Part of a small language model's weights: rotary positions.
Each number is 50 + 15 x the weight over the matrix's rms, rounded and kept within 0 to 99. Layers, rows and columns count from 0.

# layer 8 MLP up, 256x64, rms 0.266, rows 206-231, columns 0-63
51 77 48 62 57 54 49 45 56 46 46 33 75 36 15 32 51 26 94 35 71 64 43 85 57 62 31 44 67 31 54 64 09 80 41 77 66 49 66 59 56 36 67 53 30 38 56 80 51 57 40 46 38 56 73 63 26 52 40 40 78 43 31 11
50 42 76 52 60 60 57 60 42 49 45 28 65 28 37 41 45 26 66 34 79 92 57 42 53 74 30 35 58 27 70 35 21 59 80 76 34 41 50 57 45 29 30 52 60 37 64 75 57 22 84 57 50 71 53 45 67 42 51 85 71 45 53 50
75 33 55 55 59 81 45 70 48 39 60 41 50 54 69 21 49 39 67 18 68 27 68 47 40 59 37 42 50 52 51 59 24 51 64 30 27 53 65 64 37 32 75 62 18 35 61 62 78 36 69 51 33 19 64 59 41 54 44 63 73 72 40 52
47 54 36 38 28 59 45 66 66 78 56 51 53 54 70 30 34 29 50 30 11 62 41 33 34 62 41 60 53 55 44 41 53 76 45 32 37 48 55 56 64 20 65 41 30 69 70 98 46 66 37 43 50 33 64 78 14 53 80 50 30 63 58 39
72 43 28 80 51 36 27 61 56 65 93 37 64 45 21 60 44 33 53 39 72 51 49 49 49 41 55 38 21 50 47 24 64 46 54 35 13 34 75 74 35 56 52 79 64 72 66 47 60 48 58 40 29 33 46 46 48 24 73 32 66 54 47 56
55 41 49 63 48 29 40 42 33 65 52 41 63 33 48 31 51 29 37 15 65 52 52 46 37 51 34 85 53 47 35 76 65 50 41 26 30 54 67 40 53 53 62 71 44 42 80 53 63 47 50 52 51 31 34 68 56 45 51 49 66 84 47 45
67 64 11 37 36 48 60 52 61 68 56 20 71 41 56 27 26 52 84 41 45 47 44 58 62 51 53 37 58 49 60 47 46 61 70 67 46 71 70 64 68 59 34 66 54 39 64 46 66 63 98 66 82 32 54 51 47 42 42 30 65 82 68 52
55 39 38 60 72 71 26 59 54 79 54 35 51 69 25 68 70 36 74 44 36 42 46 83 69 33 53 44 34 52 42 54 53 64 58 62 29 40 33 59 50 40 49 63 47 57 66 67 38 20 42 54 56 31 42 41 52 60 35 43 25 48 40 44
63 74 30 22 15 58 51 59 65 34 47 18 69 27 21 36 46 49 57 54 72 58 34 77 23 50 45 36 57 45 35 72 58 59 55 77 43 73 57 70 70 54 77 56 50 45 59 78 43 42 52 45 35 58 87 71 57 41 48 39 49 55 35 56
59 40 51 33 49 70 20 65 72 51 45 65 76 40 19 45 40 51 52 65 58 33 50 55 48 33 32 35 69 51 40 75 48 51 64 11 42 40 51 67 68 27 47 66 62 54 81 79 59 50 57 37 51 46 81 34 49 56 61 25 53 69 40 26
67 33 51 30 53 47 62 68 50 85 52 33 60 34 20 48 73 62 49 39 49 69 75 50 34 51 27 47 52 28 32 76 49 57 51 48 36 24 90 55 39 40 59 31 78 70 67 48 55 66 41 68 27 69 34 72 23 58 37 33 53 59 40 35
59 43 45 59 55 37 27 52 42 31 72 55 50 30 60 46 63 55 76 50 79 72 46 24 46 45 38 55 25 53 56 28 46 60 56 63 36 43 84 44 38 50 51 39 73 51 80 53 64 27 31 74 24 61 64 50 53 40 39 58 35 55 40 62
65 30 36 60 32 40 33 66 23 78 56 43 65 36 17 43 48 39 48 56 66 58 40 39 56 61 38 61 64 37 40 56 36 47 41 36 45 44 44 55 75 19 65 73 47 58 51 63 69 64 45 54 26 36 65 74 57 21 70 29 37 58 56 45
62 64 37 47 39 53 53 84 55 56 66 35 64 47 55 28 52 40 63 25 44 85 36 72 50 56 66 41 74 29 63 45 24 48 51 37 29 58 57 47 79 81 14 48 44 55 63 62 48 14 52 48 32 26 55 40 72 64 65 51 24 51 26 46
90 56 55 72 48 62 47 71 35 70 43 32 41 54 32 56 44 40 52 47 55 41 35 44 59 55 39 36 57 41 62 49 57 64 48 55 54 41 34 72 62 51 71 34 68 58 59 56 33 41 23 46 52 48 55 42 51 35 71 31 43 40 43 52
63 69 65 34 54 75 43 50 54 51 60 20 42 42 55 61 38 15 73 73 51 51 35 70 61 40 50 37 49 36 51 60 40 46 93 51 61 43 77 43 39 52 37 65 62 48 51 67 57 54 47 49 60 49 84 55 57 42 53 51 40 65 54 50
59 35 16 81 50 34 29 40 45 30 57 39 59 62 32 69 74 48 37 44 48 74 66 59 57 69 60 35 64 34 65 67 62 77 68 68 41 52 57 53 62 35 46 41 43 66 50 55 53 75 37 36 37 40 86 46 51 27 70 32 51 48 31 52
52 57 60 65 14 41 64 67 77 66 60 20 66 53 44 29 42 58 70 66 63 49 46 76 57 46 47 30 69 41 36 81 37 63 58 38 61 66 43 54 55 32 40 73 45 56 61 97 93 68 41 35 55 09 33 57 25 42 27 52 55 45 53 38
51 44 24 45 51 32 22 78 44 40 82 39 54 63 42 49 51 40 45 59 32 32 46 65 46 42 31 55 65 52 54 45 73 61 60 31 48 51 56 92 42 48 40 40 53 78 51 67 52 33 33 46 17 08 79 55 43 34 49 43 48 47 76 60
71 57 49 42 51 57 71 56 55 37 60 55 68 54 12 34 52 21 39 51 81 40 51 67 47 41 45 43 39 51 37 38 65 60 50 69 48 32 75 54 55 46 44 54 56 54 53 48 42 48 65 48 51 32 61 73 44 47 21 47 42 64 38 66
60 35 42 64 66 34 30 37 51 61 38 58 46 62 33 41 05 27 71 55 51 65 62 34 21 34 41 55 37 35 48 59 45 86 98 36 40 56 68 64 37 54 09 43 55 68 67 92 35 66 32 56 66 52 37 27 25 47 17 58 53 47 49 38
48 39 37 47 54 52 44 58 42 77 47 42 39 46 32 24 33 26 67 16 70 30 77 72 25 55 35 70 60 40 46 80 32 57 27 50 37 60 45 51 38 45 43 57 26 51 51 53 67 48 61 46 55 34 47 72 63 23 48 47 43 53 68 35
75 56 44 32 43 40 58 62 36 15 75 22 58 51 67 32 78 53 63 68 63 50 69 66 43 54 30 57 30 48 60 59 19 55 40 48 21 40 52 40 58 29 36 53 51 50 53 73 56 49 47 52 66 74 72 37 49 27 59 34 71 54 23 65
57 41 66 27 52 32 31 82 22 57 72 49 55 51 35 56 45 41 45 56 25 47 52 61 49 46 33 50 33 29 37 51 52 56 85 33 21 56 50 55 36 32 38 77 30 38 75 65 57 66 61 64 52 43 53 53 57 51 31 47 44 43 58 39
52 52 31 72 67 44 40 63 58 70 83 16 43 56 50 65 70 44 76 27 52 58 78 26 28 22 38 45 49 37 83 54 28 72 52 70 43 65 99 69 45 70 18 46 63 31 47 66 63 58 64 65 42 66 32 39 36 14 42 57 70 53 56 71
63 27 68 41 39 27 62 67 69 82 72 38 37 20 32 60 72 32 47 65 87 58 69 31 44 18 71 73 41 47 21 40 38 62 29 42 46 33 61 80 65 23 39 71 34 30 70 72 72 20 27 28 61 32 49 35 72 48 21 68 28 50 71 16
# layer 8 MLP down (transposed), 256x64, rms 0.252, rows 206-230, columns 0-63
69 41 24 60 44 56 46 55 41 60 49 47 58 37 32 74 32 45 05 28 31 34 51 40 50 66 05 35 24 52 40 79 67 32 52 72 58 41 32 22 74 46 42 23 46 63 47 69 67 31 46 37 53 58 42 64 57 41 47 88 64 22 61 27
54 27 23 57 59 55 66 42 37 38 51 73 16 52 26 46 38 73 08 42 21 57 15 62 44 54 30 62 79 44 80 78 50 38 39 59 72 20 61 26 46 22 31 38 59 38 36 63 52 38 36 22 41 52 61 63 69 68 59 68 19 61 36 44
81 44 44 27 07 93 29 36 45 29 55 39 43 51 41 31 44 48 54 56 50 59 31 86 51 66 65 32 56 59 27 20 64 76 35 52 24 47 51 21 33 74 84 51 51 53 65 48 38 48 07 37 49 39 55 35 42 41 52 58 48 33 65 53
60 37 48 56 42 62 36 13 30 43 10 49 46 43 67 13 12 39 54 53 43 62 38 78 54 44 31 37 32 45 47 27 30 49 68 44 70 50 48 72 41 77 36 50 35 54 44 38 64 59 58 26 61 62 28 42 60 54 65 33 38 65 55 30
50 48 45 54 33 50 56 28 56 62 57 49 47 68 58 45 41 21 29 62 49 34 25 70 28 56 82 58 68 62 47 31 27 05 38 58 53 48 33 69 33 57 66 49 50 34 43 51 59 48 43 38 81 82 45 45 51 69 30 54 42 69 66 81
62 45 59 43 52 65 33 39 74 56 46 36 43 81 51 32 52 85 38 51 68 51 48 47 39 48 44 44 24 58 31 50 58 30 52 66 84 33 54 40 56 65 50 64 73 70 64 42 81 56 14 50 54 64 53 40 54 62 59 45 45 59 64 33
69 44 71 33 52 65 57 49 51 41 23 52 34 43 59 40 58 42 44 53 46 59 38 51 67 42 55 92 31 48 50 62 64 33 50 24 46 44 68 89 29 81 33 70 55 34 32 44 59 73 61 65 34 37 62 39 77 53 70 64 40 32 20 32
21 60 54 60 64 46 24 57 70 41 69 46 64 49 47 53 73 54 66 68 46 54 24 56 39 29 67 51 53 28 35 46 47 53 53 42 38 45 64 21 37 63 71 54 29 48 22 43 44 53 61 48 58 50 45 43 63 63 56 40 65 28 33 75
16 41 56 77 65 42 51 43 73 48 75 77 56 61 45 74 56 32 58 34 39 56 63 37 70 64 66 77 49 72 38 75 72 70 60 57 31 23 20 41 40 41 62 53 45 63 32 43 64 42 37 38 58 70 41 72 70 66 34 37 57 33 36 62
36 65 55 64 66 76 72 53 72 50 50 17 38 46 52 63 63 32 41 65 34 51 52 72 20 36 75 55 59 41 54 55 72 57 54 73 00 48 38 62 49 43 43 76 72 37 32 47 55 47 57 42 34 74 38 33 66 68 40 79 37 42 50 29
19 57 49 61 54 68 36 55 45 34 43 51 36 43 76 37 71 65 40 63 27 57 50 48 42 53 42 50 44 44 32 33 33 23 39 27 68 21 50 30 57 49 42 51 55 35 78 30 16 75 50 39 16 44 61 85 51 53 39 58 29 54 79 61
66 31 65 66 42 60 42 47 45 56 54 76 40 63 55 78 73 75 49 75 74 38 58 48 48 70 51 23 70 48 40 55 37 48 61 57 52 59 35 54 72 50 52 43 33 34 37 33 55 39 49 41 76 35 68 45 49 51 66 60 73 63 83 38
45 45 45 37 77 59 65 63 55 55 38 49 66 26 55 73 41 50 66 49 36 42 75 46 42 49 95 50 63 49 60 49 36 60 67 49 49 62 61 29 43 30 14 13 40 51 53 60 50 68 29 55 47 53 40 56 31 50 59 32 33 59 44 58
87 59 35 43 21 45 68 58 16 73 65 35 46 51 43 56 66 57 38 57 37 47 63 41 47 46 69 59 56 59 66 37 55 64 83 73 44 73 46 21 53 71 61 54 66 38 59 26 46 53 64 22 42 47 45 50 49 78 36 30 64 25 47 38
23 52 40 63 53 57 21 52 54 55 40 42 74 43 70 26 44 70 43 54 44 52 69 44 37 55 60 47 34 41 27 29 36 56 54 67 48 68 51 37 40 70 59 48 43 51 38 54 54 67 58 76 77 68 79 60 46 40 55 62 66 59 43 77
40 41 64 55 49 31 50 57 46 54 57 46 60 50 30 27 66 84 46 57 54 68 39 33 59 56 42 19 46 62 27 50 36 51 54 47 53 54 67 49 52 49 55 47 29 66 37 82 50 37 58 20 42 61 25 72 61 70 49 31 47 59 30 62
60 56 57 60 47 69 62 39 44 53 19 52 43 42 47 41 34 51 39 42 43 48 38 51 55 52 67 36 66 13 35 51 27 35 35 16 42 61 77 66 28 77 89 44 54 42 50 70 87 56 61 56 42 50 63 46 71 65 40 51 41 72 52 33
45 55 08 31 35 18 67 48 41 50 33 40 48 79 66 34 34 73 34 31 29 40 30 75 49 40 26 11 48 56 76 55 76 43 46 73 41 67 62 26 17 70 52 48 70 60 61 45 45 45 63 65 44 69 41 56 43 41 41 42 77 74 14 38
40 35 46 42 28 56 71 42 61 33 48 75 33 57 24 32 43 49 21 19 59 45 42 56 33 49 60 53 32 68 82 51 28 50 63 67 41 40 67 26 67 56 45 51 64 54 63 51 44 44 45 40 60 41 32 46 15 58 23 38 66 67 45 44
20 73 55 42 39 65 36 45 62 33 73 44 46 50 61 51 46 66 51 39 47 49 56 51 54 61 51 44 64 51 51 74 22 63 21 34 40 42 50 47 44 63 50 74 61 56 81 20 27 55 41 50 64 69 58 53 49 58 63 28 43 32 39 53
62 42 77 59 46 49 36 62 43 35 57 48 87 49 67 60 39 62 19 35 60 63 44 64 35 71 88 43 45 33 36 57 71 37 41 45 21 39 19 63 51 71 34 45 43 29 65 33 63 82 49 65 56 77 40 79 52 22 35 55 42 43 90 39
30 54 64 36 53 45 41 39 46 40 29 59 44 43 60 29 40 38 45 46 61 49 40 38 52 63 38 28 26 48 78 40 41 58 69 86 53 60 44 35 57 69 58 66 47 52 11 69 58 27 51 49 50 40 36 59 27 64 59 17 70 64 61 36
25 53 60 53 35 41 52 32 74 59 45 62 44 59 45 49 33 66 41 38 51 44 82 38 45 48 32 89 63 79 59 48 49 39 47 24 62 51 49 76 29 49 45 41 66 70 56 53 64 60 49 44 56 25 49 76 26 74 36 45 59 38 49 35
46 36 53 36 69 72 17 59 53 57 52 23 35 59 49 77 60 46 47 28 68 41 53 47 39 52 35 64 76 74 38 32 56 65 51 54 71 41 52 66 36 63 34 58 47 53 48 48 38 58 71 63 71 42 62 27 31 32 51 28 56 62 45 67
63 66 16 37 58 45 76 69 25 73 17 55 53 62 41 66 33 33 67 46 10 58 29 72 33 61 73 66 31 49 43 46 38 22 18 46 52 49 41 32 68 37 62 84 64 26 47 31 25 36 43 45 56 10 43 42 58 23 14 38 99 41 42 46